From a checkpoint of a small transformer trained on Wikipedia.
Size: 9 layers, width 384, 9 heads of 64 (1 for keys and values), vocabulary 21290.
Architecture: LayerNorm before each block, rotary positions, untied embeddings, attention and MLP in parallel.
Each number is 128 + 24 x the weight over its row's rms, rounded and kept within 0 to 255. Layers, rows and columns count from 0. Numbers have three digits each. The size before them is the row's rms in percent of the matrix's.

# down: layer 2 MLP down (transposed), 1536x384, rms 0.0218, rows 549-584, columns 0-191
# up: layer 2 MLP up, 1536x384, rms 0.0897, rows 550-585, columns 0-191
down549 108:116143140151092150090158090115127112088122132127109119113092149148179117150149068086134143132121118138139132166172130106144142122120125103102116085130159089106118114115132135138106138085112118112104133108082100138155092107142135162086109124167142123101156118116116133180122094081156163134162117147115144132148139132107121148138137109141138115180116176113129120102111129129135115110104104137128165175152152158155163152156129116100102184098139130162125133086131130119176111170101110117106123110135136142167142127107151118148137127155131124146140139147112164123115103150138139111
up550 082:114092131142139162152127136159132137104163147088117125117133130129101099135125102131102124156147109130117176104142128114096151130160095148096088144133142132066118074119089124105122076120137112119096157139108095114109124165148169100135165132105099099135180144156077096131084108139136147184137129095157106113088116129123150170138142136127131150116112139160110103137110112135160124133114137117162155137103128095122109121106094159170133115129148110140153191115151115155127146119134132127137149133108075174107103135129118103112054167147140140151105136134124161164138100140142173171
down550 079:125111118121183160092126112146123100113091126132158119121119147183078146120153141106068150123166140117107088145127153107169124145133138099112177165140147130142129140117117143084133152084139122132103108106106130109146154095164093167128110148170141109149103130103185119153144158173160110134118153129113144101111099146171132122136124114165113109141144143123125129142149124131149113096144123140125146122150133121107159094077156089133117132100134107134142186130096156093160160148153139164140093113148145136110115139140145111071110111067106117134138100124144131111135160082095119120
up551 103:124123129129128113120112142165136133137146108178111136130135165146169130092091117154122078108110140145175105138105088121123096151148116139107120121134123150165130148157074120117130141113141154111116122133143095142137136110112089163139136092127101100099091147156108116138161141092117092119116102114112079145108120168117118110091149165131118114094135132122059156124163127093139088101147124097115131109134171114128130128136156134164165098128094115154160128143147141123106137088101121139162154116125128146099109165112167139098117140147102120152135121108103132110125078114115104158
down551 100:151140119125148127137184105126130094116115121126137097100106085156163120108130092191137101115149096159121133080104168143126160153117155106127158138115153184143103113075172180106140133150120116145132160116117153130160146137072099164122091143116137172121116121154128135157122100108144159142153138132119100088112117141130140153143149138110153144158105142137149104106126121119128165139135113117135099111170129154128097133100153117132126119131124113143151164141162134120101144155095119149130129116157090139103128123164070104100151156152154119092142115108126147140154129095126081095
up552 098:150145187129116164145120145096080123123170096103150118177094164101103163104122127108139107107129136107181141136137118105139107165120136113104122109087085119183068092079118120110175152132063154158104154157092132137118115188147151161131124121062168126115125096181125120094149147105125153151155179100120122133118138128148162149119111168136134131147111122103136160136137082149156109129149116114125125156135134130143130132096140159115109138129082134123146124112095158131097113139118084094118131129147126126113139109134127164132136138132147143117115145155132094115156133174160106117
down552 096:155140127133156092129123110120124116120157151132138140160149095105115159148108126111163119075159129114121109107111163117128080107130156092122074109097154111126133119122088132144098064166108152122139151114138108152151166123132077125117158155107143139102136123158100164156119167150147122127112142146124169140164103104129148145126117135158089081112147148159137136133104118140126124106116112099104071123135149118121135106139141085156098141138088119076138120140145147099131094143127133120121098093140128147089134122174149129123100167076127093138112135106117123133124123074144166142
up553 093:072140098139169116105144127166138151151118148132121119126156140140148086161157091137110162119141101089144140108142112117100142133172108152141130129132130102141158116067133147146089177131136122057125135111116115171140112120158113104157140150153107099145108151162157163123124109116156114139163117182078190116146125136159144081089138130114123159183090130113117132126111167112105162126169117127082162164132111118120129124149122116122137116098127108118118113146111145121104148116085127122134140082106121111080115082104125132100125135142139180110148158147138172086134141155167161099
down553 089:148141102102117088106121141149118155137120135136103130103123156141119104125142095143155144138170109122098159139184128125121138089146089144127149125122144107133143109120114131175088174121117110127131154127134158149153106106117116168132167095168152167138131088119141169131093167113144117102126128220086120131093155142144123110113126118139078090145144114139123096103143164106105124086150110080132129163129166107142123133146112101149144116103104169104121090125097122150108089096129123163133159113118122131127169148100129154134163150141117150097169116137165140127141117150142138128
up554 096:168126120137114098146102114129090125133129085136152129156168097126118124138125125106111093108097119118110158189133119131119138127085156121143153109147097137117092139113124107160157118163105146143155117155135159147163164117163147149118115116172109128155096161115130100167160145116143119158102152116154088159145125088112124114147104135145112119151125148119117119111129130114126112120101108098130115121095140135150087131122131196109124123081111186127140079127157168121094110095118120106101113101109148135087144149146098146106118154097123124155133132135108126161103145174129126120
down554 096:091144090119116134128099157117084096109143132125158133130095115136140115114145124107167155117107165090115131180123126131098124114136129120110123111109149164148120156125122127099104101105144118141090104117165142100126106131128148102124146157135158144135146145113127135088115127140122120133154119120164157106136135183084151139154069067163168159121136131121151084139146116157130134149168097151114124120181115118074136163131105105112113144183149144151104133131156119125103098114131168088165111123110134158092112112106130126182075090111134130119139120131184167122173137163128124171
up555 101:085117162155146084103148145117113134148166160129191111142128140122141153135110167127160067113089106126114154119111123121122082123107149116098103143141153120174147132108121155131145123146136126149139111104124122144152163158114159133122124137112074129112138118140140092145137143161117115147127118129113110125077127140114144127077107126131142152133107110133167106129150102113152134093147088141163183175145071110118114125054133173123127109092090172156139143108148115134157168176124141101092142133133100146142153104094119102134122124154157106124084118128134161109097101097111116148
down555 099:142128152134104094147145126113130130105129149134125098136136136144140176125162107176118140151121111155140134103156123100143125136131136117153130108148124166105117087138111096154117141096067126137140111118130133113101076138134113125095140152109113165129136126118165128097130145099152135148160112123115169145141142098098124135173133115104116107164132112121103160101150126141126161139142127079151121086106154126107189105159133111092167121186110088097141087129106076179126148100085107121169124118154137107164098136107151137131132130153161152136118159151108120125129106125119145110
up556 099:133177147116151113114180119120127137128161132113118138126146076127156146136111116153148154096108089141096118077125113125153111107115151148149136141108128113134120135125076095108145148153126117130180126133115128103133144138111125106108119116148057134144137084097118120117097118099149119171186135128179119123144132156128144144070104110103181115150140143165106156117132137097176125155116139146124116187115161142130115131123128087144123141157135133118143150125138133113114106138113188069110122073140121104128144139092109155110119149139165112194081143099117134149191196083169134103
down556 110:099135082106129111142164133113146120149176091116115144122135136108115146134122129165105136133124137137111119099143124080123115084117119094158151097110080126121158126113158129137080124137110113159119201134132125128113126122085134151170179154157123126124087099108161163127130113101126069111145117124127155147112126155180116138158143148139161150111114144083090170135094176118122144133118100113182102098111155125159165124163151122127144136128099130111109170139135153192132136145127102112137126102108170122084104140141114159153125069164121115172108160134070109156116118134110129145
up557 107:157162140137146118120127112109129122137162116165121127091120127129157126126138146098130146102108122134117123083137116163150149156109123111161116149093071109111151079161146190101115133105117133126140137154117111124145139123161121181127079189111148128135105096138122149098125105081126127111087123164152114095153095126121111122145104148057117108088135109133155085117141109149134098103154084114088123124170113158147120133107141128108136149112110128082109104159082090152140133127186147123102112107122138126112115145121152151113134124142141192110128135138121135094100090113097134079
down557 099:137154102124147118096110136185165150102115060120126113130156101163115113159123119126159132188078141112149154195146142123090126117149139132119181107144119138142162141119124109061119145165141137130123107117095105147158172152136138100114157099125139169115174139121115140127107090126095123092170139153114119130140152147132159157174122142112156128145136171097076095175134094137122089131126107125131106096130119129097143122144076108112103175128115131079141117099135158133101151111120110119113160141108122138135130168108125136110111151132124111148116110111109117143145162105122151113
up558 097:144156182155104139134128136161122180123127092143096121080130134126092148134145167153092128095129138117168156180128110134138088132094110160116121139128144114136115085120159125123095142112151124186152103110133144161162107098137097123116037144140129113154143101144154126120099142170160122102121093131136108120158140145145125145143119160104182144126141137114106125136137125139156142115118109122111116153156137115110164115086123127133163127151124147126116090175123117106133139169167142101105097124108108066150136103173152131118142102108103160152162147149130102122130146166149128105
down558 131:133170129161117158087113147149104140097140102130129113089132139161116200143145126178090141108129110148143160162122116173106128133111111163103132137156112083099131092134155125108133129125098144154113116152116135132158131129132123107085091157171143124139150113115146137129154124123131141096128112156153136123139140113136166119136144152126184113155135089077106114146131124129130148140095113114167120140128117093120146117075112131125132122127137094088118076152116108083135101187153142141062113152115099086135139128206138103101127115132094134137148141174140125107127151135135142110
up559 098:090144149134157103145148173094144113129108159119084161128189134125109093119128087154156121152125114138080116137122162105136136160160112134118110177122119130086135137115125143130100095137125131140166145102150162125121108136162082140079123200127118137122104123127124126125122135112120145167132106134139124105136132093128132174074117110112081117163157148130151152118152131200119115114153098129138130125140147124118146110118140110104136109101111140137134139150105133124114151128137124130113147114153093103134164129175120077136100144146148126103140158120093143102164086098151162125
down559 096:129154077069148151176093137094158126097130144130122132118136113161162127143118134112172121132134106120109164121118143159140136127128123135117165102126131135151128097106112148156147147142100132121128120164112139138107131153153153127110129108155150121137140197121139113166140092119163134089155134107166102122128140114117097132096124119154140151151125126131097112120075121095119098148118159116135078156156133116132137112111157154123113103108126082096116127153120119170102161109128039117101091150139145184167136176102126142095118130119108116113108126065155090150156106139102145074
up560 096:123078116113171131081085147119148128119116087071163148131164144119142118107118120155149129139128113097126115126087116137159143116148096126129121142100137127138126089121141115176118103135182106112169118134110134157155146147118138148160130105134103106092118106146173105174101126119109130153105115105141105129068132163113132112084126140124134142130118125132121145165112146116128177157149136087092127150131116099075105119135152140120112129160112159149098108131124093113166102122133117104121184168124148108131126148165107101094124159111126116114130124122119159135108115114102125159
down560 101:175133147127136140129110136132087149115133144119101115153126121204165145103124146123125124103163126145112154150120148133117186143126115111089177132121125130122143149163156159139145134120151146128147123142086132168120147145134112117072112125130119116145120146125143160101113135143116056127126100106079155120127112141120137163099100153129115131141124189139130124126141156120167168157132106127166146099125127104133136123125096145142110167101114152116104083123127136090127134160166124115117120149113138136140138102114118140113146135143134105131076119166103125158162104142105100177
up561 115:167171170128118083135091113095109157135128110089136135160104130116155169115108162144143126119105111141138115107131113140114093107120106107125120109175133123083127102122117136136158139144114122144109148129123143133121098150097162080097103156157139103113127122147167166155119156101101129146116116138117100119137183093154102133156128149158107120150141144126158135145105130096137106121105132139094180120133077168102147162127097136137078113118100143118145164114134144107128103122130155138134116161141100117134155151118136168115137152098115102196132166131115091152125137142121123125
down561 118:133186112101101103113129126126126122114109132131156073140138107155101091078161145078131125131124120166137127120146156166098126121108129144131154080177105104152174078130125113167145172112120107113142097130161118132161130100113151130134147139095100135127145169133147154135165109142181084108115130109112121145108153142114072132120132136136142124127113137156131126145133117112148153144155120148164156148141126127068147144111086137129101147133174129156116126165151163130157117117149177136120172134110156117134147132147117179111112118142123152134117159127130092095104138116174121180
up562 100:103100130121115142121138164114123124110148101088121089114130163111166140146101129133124125140103108089149121165144099136126122170136122190148128133120111114134112069116145154136123158153121111092077089139103135138114138161123111113134164141110060135072137088096124065109129080156156172116104175111152107165110095131172160124141175150101152114112145082111172150115149117129150150145130142122088126119111115115123146137129155163109140135140159085150172077153114099121157144180128135104137163146105144124143138124118169116135109099175135139111123076160149103154154148130178101143
down562 094:145151155109158098115122101146166105159149141122114161118142164173117102142123124116119091126117136158140137168135142167087180103120129130116103142141137133138120191100145150111102120123156121133134145132151097140102160156162091090067128117121117142176128145103168182146141140153159112126099107097140156153095100136129109127145099163197085146124098151144146151117128127108127110124126131151154132132118149128140143166136135135123077105136123152120165068106168133109119166109144120143133187130129135106132104113128164133118106132145124100113124152170139133115144143171116112121
up563 103:115144121118146153192110126101133130137152172141123144147127107137135154116133116125112142157183133137138101150083154169147083113172133129167045162100117156120142128139099135135152097121138187100135093129174123151140127148112159134144138083143085143144102079136098132128088109133109135145097106093110162154104133146178124139090136171110122163140171100132153108151094125075115122117128159118186099117148124137119127110146127117158114124109104126105102167140118155129119125138092140135145090105148106141141119124109097144132101138196097176143071166117156116130133129136173109110
down563 097:168134080141134133114166139172120128109093110137152117110125104125092129138125089157138139105158128151166128141134140152161174164115097142141141158163135120160102157107110123200082118169134085119094064142071111109142126141146108109131175147122200158095129110133134116123132134108128140100171170149130148128114145149122107159152115105151104107143138115149128166135142126129116139152113094107097154121099132113146125148141123140169106139108095114153122147107101118139154111111126125113101138142112178131172136114132122122140078122113128112163119107097148170103136093168084135144
up564 099:156091105100128128119123117096091154165126126089115154159141105151167139081149091097151099161151101119186148116110098135138148129107159160158149136150132157135105126156153158102125126117143115156118125140129111078111130136143111159156112156112081118136150138191166103110119115118111144136111125086142157140144076181138094120139095165125120090089153152129151112132117132113114140093089152119117161165113155139117100102174109148196144125125141144150128136111151119080080127087149122141077139147147133086107189143123103128120147138097133099124131131115115132093128114159127143154
down564 104:149129118135086121129132135122079147153134086105113140120094127156139125126162075145122126127114115155124117131094118080136173085125101106118106109147150149142113142137179130106149119142109132075122158136091141118114154118088151157146123127151122082089103144158129134144112176117096122147139102128105117146102139123129115095130121149171114103110149148091135121151114135122123149152101133095110161179170135132126133112143139165148099149164155168144125109145162152071137119143165123131111107148071143151110142147102112157127111092157143139148165108146149118143110123148157078127
up565 109:109140140145097086155124141115139112088084149170156095112109099162132121146145105202099135116137104121134134120137135130165111200165120103155129111126092215141135110163136145141111147125103141124169132136130092160175148164143119132090106117082117126105161113117146128126141128130162118166138111165157125128132073088122113146158086119168107075116141144149125133115104140077133132109123115159127114086150142167098107112182167137079139146154150146113164151104118188097124165128114152155128117116106138102149109141123166177076136141134114144126113099128120112112126108117092098119
down565 112:122114120140110139183041140120098177088124107117148128109134112061152118152105162137082122119126136157122107131149137152143138098156095117098102129140126153155137162156125138172120099095135141102172187094131177109128140135175091147153136147124121127183096155147145142096122128146136086112122119153128169092131148105116130118114140127127080109149162150134158176160116111105115119133131157093137119110135129106110161128112151143138123145121104175141108109117137133118108151134165130106147125150107138116135106151152176137109086138138071097119154135100169115114123125115099114129
up566 106:135077156125096158132142136107112106108163139084149119076138121085140122103150104157143109110120120148139121125124124125123163126123147117087108148121094125096125153140172128149113145104094112096171160143096128119109171145129094143117126126138154120137133106122154130122128087114094161113090122178106120132119103131086137116097120144132093129099105149137076125168136143147171102147093161133128165162170109104159131135132102152157131126117127126067120077152135115135192150128110166136129170116164150180145118107114146126113131109139124126091185110109110150141128124131098117171
down566 103:111172086119137099225141103148116069117184110160160134109121146107147150151156087132139094144148138134136120165111117120086087158124145154163105096114089082146126113113095072112088107152115147120153185138100110139127117105119178128127122139121150154119119110185138144149137111120136123113140162088147151080110130169105142121160166133121098133117104120174142142088154079116166092106093122132120113161173143097056160133151112081170122129109126149111136136101133109113124130112129118070132114102140126079130139141122101158128089130129148130123137125118150124123149158111138128132
up567 099:129126102130133128155154098144102124122157137146140141146106105130104124102060159158164109098102137110177119121114120151104127144131089101121123116101077164089122099157137138126151157169165141085117114144115102135191098154111115157102106143120085087132145121151134102126074123132149130113085158153120142104160133103135137110075095141127131136128144098082152147111121090129134154139126161086090115136129105098172144122100111169120158135126110140122135113108109169127146113134143114176141095122120117140085160133093114126146082150167128135114144124122153104149114112117103153137
down567 098:157178102122137126165120108121089139116120133097127120114102143116126126173165076098076116162130124136130107130143144123151128062125157140135145131155132135119158140136115142151096105121110116117103150067166142139106122130093132147171153175102164118088096115100176150132175121130125165112166115111137124130120100146100121150168134126105153165125103118126132135155139099137122116139162084123171124109109132147089115174166134084121141138118154162141110160141150099126124173144160127126095153129082130124140148129149134138117180116085125136146070130146120137123154152179122111134
up568 077:152141152106138144114106112130119122158154114109144108077127082096173145067104112136124179130116145136180129129131196113129167113134114120126101110170113096162175155083191124125162150122134124142084103161130135151131140098128126149140096148129110091151123123126166123102118139127130159053120140179159147159130098119116105123125081139116117127109138111108134143121140163111122114159126159143113169116105141126168107110114108163127149106136129139132149155156148156102147118117120123138120126117120134127063099140099152164109133156107139088140117118125121124147135110124188105136
down568 082:151150133099161113133097112129081089127103123132135111131080116073097125141139135080131086116114134106130140129127132174164113106170135120123085190137130095148148130137133131105121100156141083119127121115149092132126126113135099122176159167100135132116153147132122174121124125167115134079115151108143122137140097124112112109138133158114149103137101113132118092093150126105106104120138112151132126127147142152148126152136113139120170155154128150103078130125139109133126083123162114103126095087121102144129155166130128128129080152118106111134137118166141131096126148163130154134
up569 116:105125189119154114127139102110160163130129148117154149132153101120138096157119072113148171125088111109114153116080141076118118148126075119115093112156122115158135088128081137136069140112138100151146151160135124122155117136140117121147103168087089118133133133120116194091175116137167131106143085130137166145129128145106134129135123142157157116121112136123114084119112095147104106135122133141107153117132146135099129135131123122153068067148126130131132091126144127137127172137132082104121094094133111142125141124085149128137120124142139146185158139113136158081099116131075116142
down569 108:121142094106107148163092064146120113112098147143144160108089150103121133143147085155094178117143114132153146090119141144157119179103084099139130104123142125147135098109131149131119110091151103129104133142139145128159110104131111099092140113130119148139104132146142093116106106135149081131171148125120082093142096166127144152123141113159188164145163122132099129114111116088123117120122185121143147095147157151114151133122097134085122142135098133129118092140141137126154133132129122178118119108110123100138152122182149116121089142127158110129127192085088137113112096129113170112
up570 117:132163160127114151106112099112111166090135104136155141098164137070144133089133164125121103133113128106120112124117107120101131143159082127102096109148106151138107126175114147113095145134133115117133151142144118172113149113157166115117142102075115129091120102128167105131112157124106065115137104089165098158097127098126122112091127163116131121114166141148133116120162087140160121159150128132116112068122096065169112126131147123129152052105167135118137157133113101156178078102128138134115165121100123177114137139117119154088065091195083159162130177142140106105101108118098149128
down570 124:156158117150137124117109168100146128122107153164128121102111137177154100146122093149113112157103087153114116099175090135130159138107164145124124096128166107103106136096133117086107166095146133181143135110133124148157155134114123112160117164099159194134150155123113118139135118151120116123124160159144121095136151132110117128166161127119150118108116144100099117136150127119170115097139136153092140162120123179153111158137150133138093152117096116121106130168168174105154086186113111106124097155127110120115147131109148090121087140128193129136149120146113144063108113143118112129
up571 088:136160157136123177126135128135108116134147122080090103134117138102085135082098174110132160124156124152165104141137146132124130127116088155128110125121124088149125159153142159180091130101122120119136132106133146144104161088131124138101162123128174163099096134128128144131113163125164150095113132125158099111153164132139132131153122095122100107084141164124142150157167099111114076168128117139162108125112122155144145107102113145135111092133092102159154098107090109137150102155151118151108112135072141094088107142087090120150093143133135128111092136145137096134165170126160112102
down571 083:107120100124127109109107140106125149109095147130137128134137117184147154158163076162105101124128099138104097137107091159119125129129161116141126145090136151134102124126151141155125115130153137109150134142114131167141141137128118120153133088139097124127132119164146152092120104130064084125168120148121112134116123065128113098076121117149134090160132123118113095122114093117147162102149113149148151117100172120089139125141086183159168178141147152095155143144154167116151122141143140163148155086148176164122154108119133101136139143115123147099147135133095142091184126164103128076
up572 120:123114128090114151117150142108131133116149095115165111155117142115102144132160109137174093159073138119140157112106138133114169163122123181140124147116158156136157112147175126154092102131146152096163116151119133146099144074141125171128151151102118134126149106104110092132112140123122136130108093114149116161085158149140130115126134121147131111153123135156139110122124142126148136134126157101157119161179085099098128125072160129125155099147121068088158135127130112119176129106120134124170143103117154132111118153103106151119131123126147158128103110115101157111119112126091150118
down572 116:106104162106073172099092083146133129137107132112140136130106137098151149186113169121144154137159101146151103130124159152133102150106116118171157105152135171142137145090110135131143118152112121142088095132163095127140143125165126132124098091127106107126126132145123162110110088133143098144143160131084116128159131094148155094183179128161124116148134139130118109158126103108082096113130112135111099170111104124110149186139099122135148149097116177086140094120102138143103144116145084129099102134100113133165138119156124141129114132134091143104120118142163122135124095124137138098
up573 105:148129112085141076123151168132121147134123135131134146075188155197112164129132126137131075131111123105075133130112162128121124127127130085105138130113107137134135141138137139131166136050137130131135101092139160134159142134132126095112121108154115117118093115105114138123156136141140145137150130122165127183114136141120146087127146130176174140130115134130078149112145100104137108128095169161096123133125114128132130114138142112165147150152191148128141158128142152146117134084133078067136139121133142134125120145140122123120138107093131126131112100123075180124121083153132109183
down573 113:138118115097091117072106134135112099121133156138127168133145127163175155146104108106162149119159109138098060149107122146131159169151111138144117111122136149169092156092095065097122189064131139130165118102125126093173122137091116141122072149131138136091132144133106148128145069139136137126181131090113102094097102148110116138143122127146167093153109102144119163158144147138155094131102149113128132117103163129119106100174117131137148168123140136122158149140111130099144102155101095132117102151106183139117140146120162088128134133146080119128130125145112083117132169175103099140
up574 098:109147092133131108104128141095114139163181057122146140137140147152159137116076095140123089107141147169127155154117124077145133163166088147122172115092125095152082109132127117119110124115128128137092166079120140121103115134093139159130156103145116171100150113146075143112127144136133104113122120116127125114142138159168164129144157154135141152120118159114155142123146106117115143094153103120100178097182118136169097117110102143127155118097098159148148152116118103146091119113120123131109130142076127137127158137119099117111123075174161163152093145143094147147111131163184126082
down574 096:140119138123151155136099141133126097096128113154135143111146125117088165106103124112127094149135076160144131082130114149122104123174154128118133141072113122157132147098132110101154098165147155123164163100157102145158133171110112116122081151116104104101082166127155139098133174163090142154127128134149147164139110181157141141113110149153125149092191132128156134153115106122126152116088142117118180167175133101123157125123131119174149139093180110133103110158099116136098131114135106099123114127108118161158141153143109137138129187132167128138130099124146114113120093106093133115
up575 099:137120139127138168111141091117116105088145148072181109116170078109153131141139160115151170129111080150108090098158128125141134110165159135133080143177113129134151119137089100123088171178111127164129118155133099117114125111133151137109072135138105055161191143122126115119113153143095124147141085126114138131117095134121122103134112110096099113115112120107107135130159147134120177136114115123126137136141088116095115181144173132105140128149113130120133121120068120091168108040107147138109108131157130167149117134122128118101112149160139184164103166158110208107142116119146143135
down575 098:190107118151129110141130090098116103169107098110114079123099112102138107152089146121150098128095074093119084156138146118107116149126148137137147084137127132093128144141146102080081185058113117151115113093144126163115121098145111138122134109135154161116151126132119138117063122099138118125114135151130113116093132152104095131136141095114148150130104113127078142119149116155145144150114111138120090113109090103156105127127132109122128150115086143160129147128176110121113139146154131124134149157075132125100131127148145125108138104142124128130099134127111106147169117177148103148
up576 090:153166143114117113126122137124178112124082152128125152108131111145121124185109122131097087137110150128131080093117123130105145126124145136153121130064131161134116129132140144173120131134116091102101105113178154134150095158140134133146129156097136111121130146112099129114131124143108142144103124131117102086067085117105097132145125161152136123130125148091124093134119099177151139120112062157128125155171158139115159134159094129140092151077143164106172107151153116103116129107140138135125143136176111157134105117147122117146152113096144126106129116148164162064054115107137116145
down576 093:130117123138123156096090147123112102115127113117144164125124125121148104113114099134132114148129132158153113118152158142179089132161132153139136135158122163147137105098139064135148119152078132149172068125133123164108151136137104118113111136164135107159072130159107124109136119100071134134136146124153152182107114119142137133101131085094106095105122133115165134180141111095137119154170171109165146133138088119190099119133167099094130158159148108097125099125119130141112165151123155130112151071109133147163103095097126120113109122174129111156125126162154133129137082118117133102
up577 104:086143127084114134171114159131125120131106081095141098132140126137131148148153132124152086086142125137154090125134123081095141177123135124111117137114174145121133159074126104128135151150147196088141129111123151105125124124155122162129131135135091131130184170094101120127098107080100151094121132106118096076161134104140137137136112123090147157083159136085147142119139129050138131157128108093143116107131193108117130122115087099111136142145134146123132144114117157116154129080125177140161146168113190134144094127155116143115151112102136141093121091123154130128144073135097103138
down577 094:099143132153127121124122083126137098128186133134105100151123087163167127134076132182123140107118107098159113103115118140142166130126144140074167140131135137110102099115154104135168092095112068111126155169160131166103129123123133152154112102133136111129140152158100130124125146155126097155163113131125139160090161089100166115139095157123103126103092153114126128123093117140106117154181119123100122146114121138140130124140122117123108132133128104117114120146118143088167119166127123146135148119137105117125126093167110174093135153116160157133123109125100121120110139140153127142
up578 097:137101135136088168132168178130120079155136165131118115175098132110114118126133136127114118155099135149122125077165122163165172176095147165127142153130117129139125145129165149159148127099155133137158150089097133167146104127135107132155146173147139165179092158143129166148139118136162145113111125119165129122119138118122121146079100123108131129105102127124116117124130159125122115140113102121137107121146143135130102100132141134125137095160085118197164105118107120129170115093120082091105101130103163140154135154083138120123110117122155139096128110137154126134115138125142087089
down578 093:110102130157122118159154129156132130108135147096115165104181130152114149133116143140160108138143178163109146141128118119164154143102148162129154106115104134124123106104128088146140110131154125090073122092160127132145123150131104142137153137096116104145123135074106126133110082131096136148142115104140100083151121157126179117116133145157067133129141122099125095116140143115119104166143142137126120128132134108166132116132087118143100129144107090085119105156197142118100134098128180105131151126119117137133157082082093087091163113118142109107147088151166132160102138134090107161
up579 097:150098123107163140169140175118119132178152120134089105124152147151135154111170134174111132101151101109078127140101118146112111156144092132122108105092122143113134113082101131142128110107117125141160139108177131076154089128112127127085130133109101207142144104118111135138151117100118110076168089161132153122109137141135085162154144127130100106119123147117154141165154083173128169104125161131144138128113110117127109095111114164118128108137122102142186177095110135115155138150130077095150092091137102154126124135133140126163111143131139140089131144143114118112190149096167160127
down579 100:108148127095169103084115141128176166110109105134123140124141170186161123121139182111109135132190118162152105166152118121107130105178112113145154126150139132128100071128152087114123144126169127111147105127125116148152102141130167159136099137108103147094120122134160080137081115123105146145150119138099137174116154121146116086120109145126138100138128136143113113099140126148117117127059159144128153141125136146119179145111128096142111108104088095119146117125096126097168113149150131119120076097096150141065085097075128121134126069137149141123162150099137112152137131121137163123
up580 113:124090142140138138135179144108108145168121121145131087123119123114097138125169121123102116105111084154142142135144094110095063140110133163171102142155110113161157096123127162113123108128122088151123086140165094121133129135095143167118121102104085100131137126161128107111141126110104100112090136119112127130164120137157176187103113157120121138141131163103124103155095148125160140103157155105108148147157136118141109123113148177151140105094132114155159085101137109181125193160116128145113129137155132166113156128172128135117142147143149093164125134144090124168123106108132101105
down580 116:161116125137117138128115125111102080137111089144102099122138113154111077136125114137138080134128153176064137176105189117154116125147139125102111136138106177125159108172112089145137145103099138120154128149128093161152098143092125157151128108126121099120090131105112051142091142162152155112078142197121095125136118164105112131168110158121099130097107104092139109126177150105136156111130157146116117123102117140134132149132158106092130144120117134099108118132124135124141146115139138125135073127155130114121099157125088143102158095123160107073102148096076119126160128131126109128
up581 077:091115105105143172130150151110099111145125144114158107141086142121112141141145156148121136086126141143132119130125123144105142126098161129136148153111137145152178121120065174128134146129135153109114106104137157128143119139126111146129180120132138113158099108173116125117119143146086097102159155177101106136121129114113131163109086106081123095125147133127115139123129175119160150116117148185082128146162110138130119132166164158082124121131151127158100075105116115094112109082129119121093133106164106136139131091149154151113150119125131146135100155138117168106142152143147142130
down581 077:141134119144135165084169098131124122138139148121136113117188132138185159167065162151108123124163117138172135086128146158113116113115121132140085110146135111111123122158113134145154147152135099080118127148132145139164139077136128117105082138139131137143176121109128152149051145125134132125145090111102130169132121111169138089141124135166164139085107112108114107095094103129155173114153142138170128114157129133126094126170119156115092116109143141163112134139162119086128151152188098145126121172134126096100139110143098109075101101087125131160090091136095113108140170134120094160
up582 092:125131134117145157133125105110142117144087109127126142132146143103163106102064136105124148133084110184136106103137144132151148166150120136132089146130116107138100143077118137113116138107096156162148109182112097117137101166104151149163112124132101119137120086137122101143143147151103128120127149141094132139145099088131107124146135177096103159083141117109163104158105107113094163088136143113156135127120123154128131121137095147107090134144082129140121097095105155109157129146126111144159125138157109164086100072151103094143167119148162172142174171109143138107138182091108125074
down582 085:150132077125128139122152117195145122154092103077133129131157092118148098119129139122131170153140169085117146098166144072130144129122135085101136155105174173165141143142140135157145088161168116089125142162100118177134157150134135122181119156073166112122124110133090161082193085124137128087176145080121143161105122094121142129135164125120143142103178140093139135114158140084084155095098119135122140122111146164147177146110108108133138134149175104152129121091121096101144129123111116118147103156145116140115119118162102145117147163122118097101152097135120152129140137090110120118
up583 092:153076146137110120143106160104102145146139156139134107162122113127125110102143094131139139098118144115110164136116141098133105125130103139137120117161116130063108129137130118133138120116121083145175152136142124144145106139123126087127132143107146118121120124135110120103068136142141137149086141088114065148150148094172190148079123162075087126147141149129181126135115178156146113141151109111147072118110186095150096099110116134142131146132109147132096117106114122099126131146163127108113148096161108142105121126130109110139112077151111127148131113147076131136161170124140151121
down583 099:142148153183146110103140176141165123125115113105162130139116151168082093103156163153154140077117128132111124128095113036081118127125132137128093136100131133127089131156135119140110129151143114171168148137114132105133121093136119096137178153119156093085142108146135107106094117135162112135125128142114086098137100092171105110105128134155085106167139111126185115098134125148116146097149092121134118140147167120174140133099122049119069148132119133108110124090136098143181131122100143115148138096140136152141139133132142110112134114135105130144120092166090129147114140136127179093
up584 098:127109164170129147133125117104120152127172087143155127150140174162163130107101092123159114137148120130124118105127129140108081154151151133135124201115090115155106105120061140153108133107101110101145146093141115172116135167125127110125122112138130104091094115142158106088108100096118143152120132118164102138127127118112113115100122131069146117113095142168159142123107141143155141160113145141170114099151127107119096125166124110146142129144131138106134141115114139127129124150112149162133150145088119151106157082137150095101107100147082161154055127101152122148156162135077126160
down584 101:170078088153128104137150119111113139137108123117110116135096125171146129110157119116118120131148103096135129179143072137142152137119135128116145154149140101128144112135177163114149158134151143106082114173102116091144145136095133141149137148148123116107132102081077137100149159156067135118078131147138125125171129127088166149193142130132104130155158117137144126138142111175122209123102094121141103143149102141121109161138096148135113130107121141120113128132169140089155097145090111125145110113129120123169101132118123101113103114090108071155149119097125082136163174071127144158
up585 108:141106144153124151173144151111107155154138109126091158129118130161145125126104138095132137096133132152097073134162105132130132093116136114129141128117102116133110101160108147139141145145101188154136103106147163148116148086115099116131119122146168137102088117080120141156140147119125138154162121134111170159134120119163071129108132111176105117113168110091129130088144120115147136109104146115144123154139095149120109133130141117133109113094092137126152131154141130147089082101131108125084076142116142103109155095166098116145114127105104138146137081123122120107071118086149119129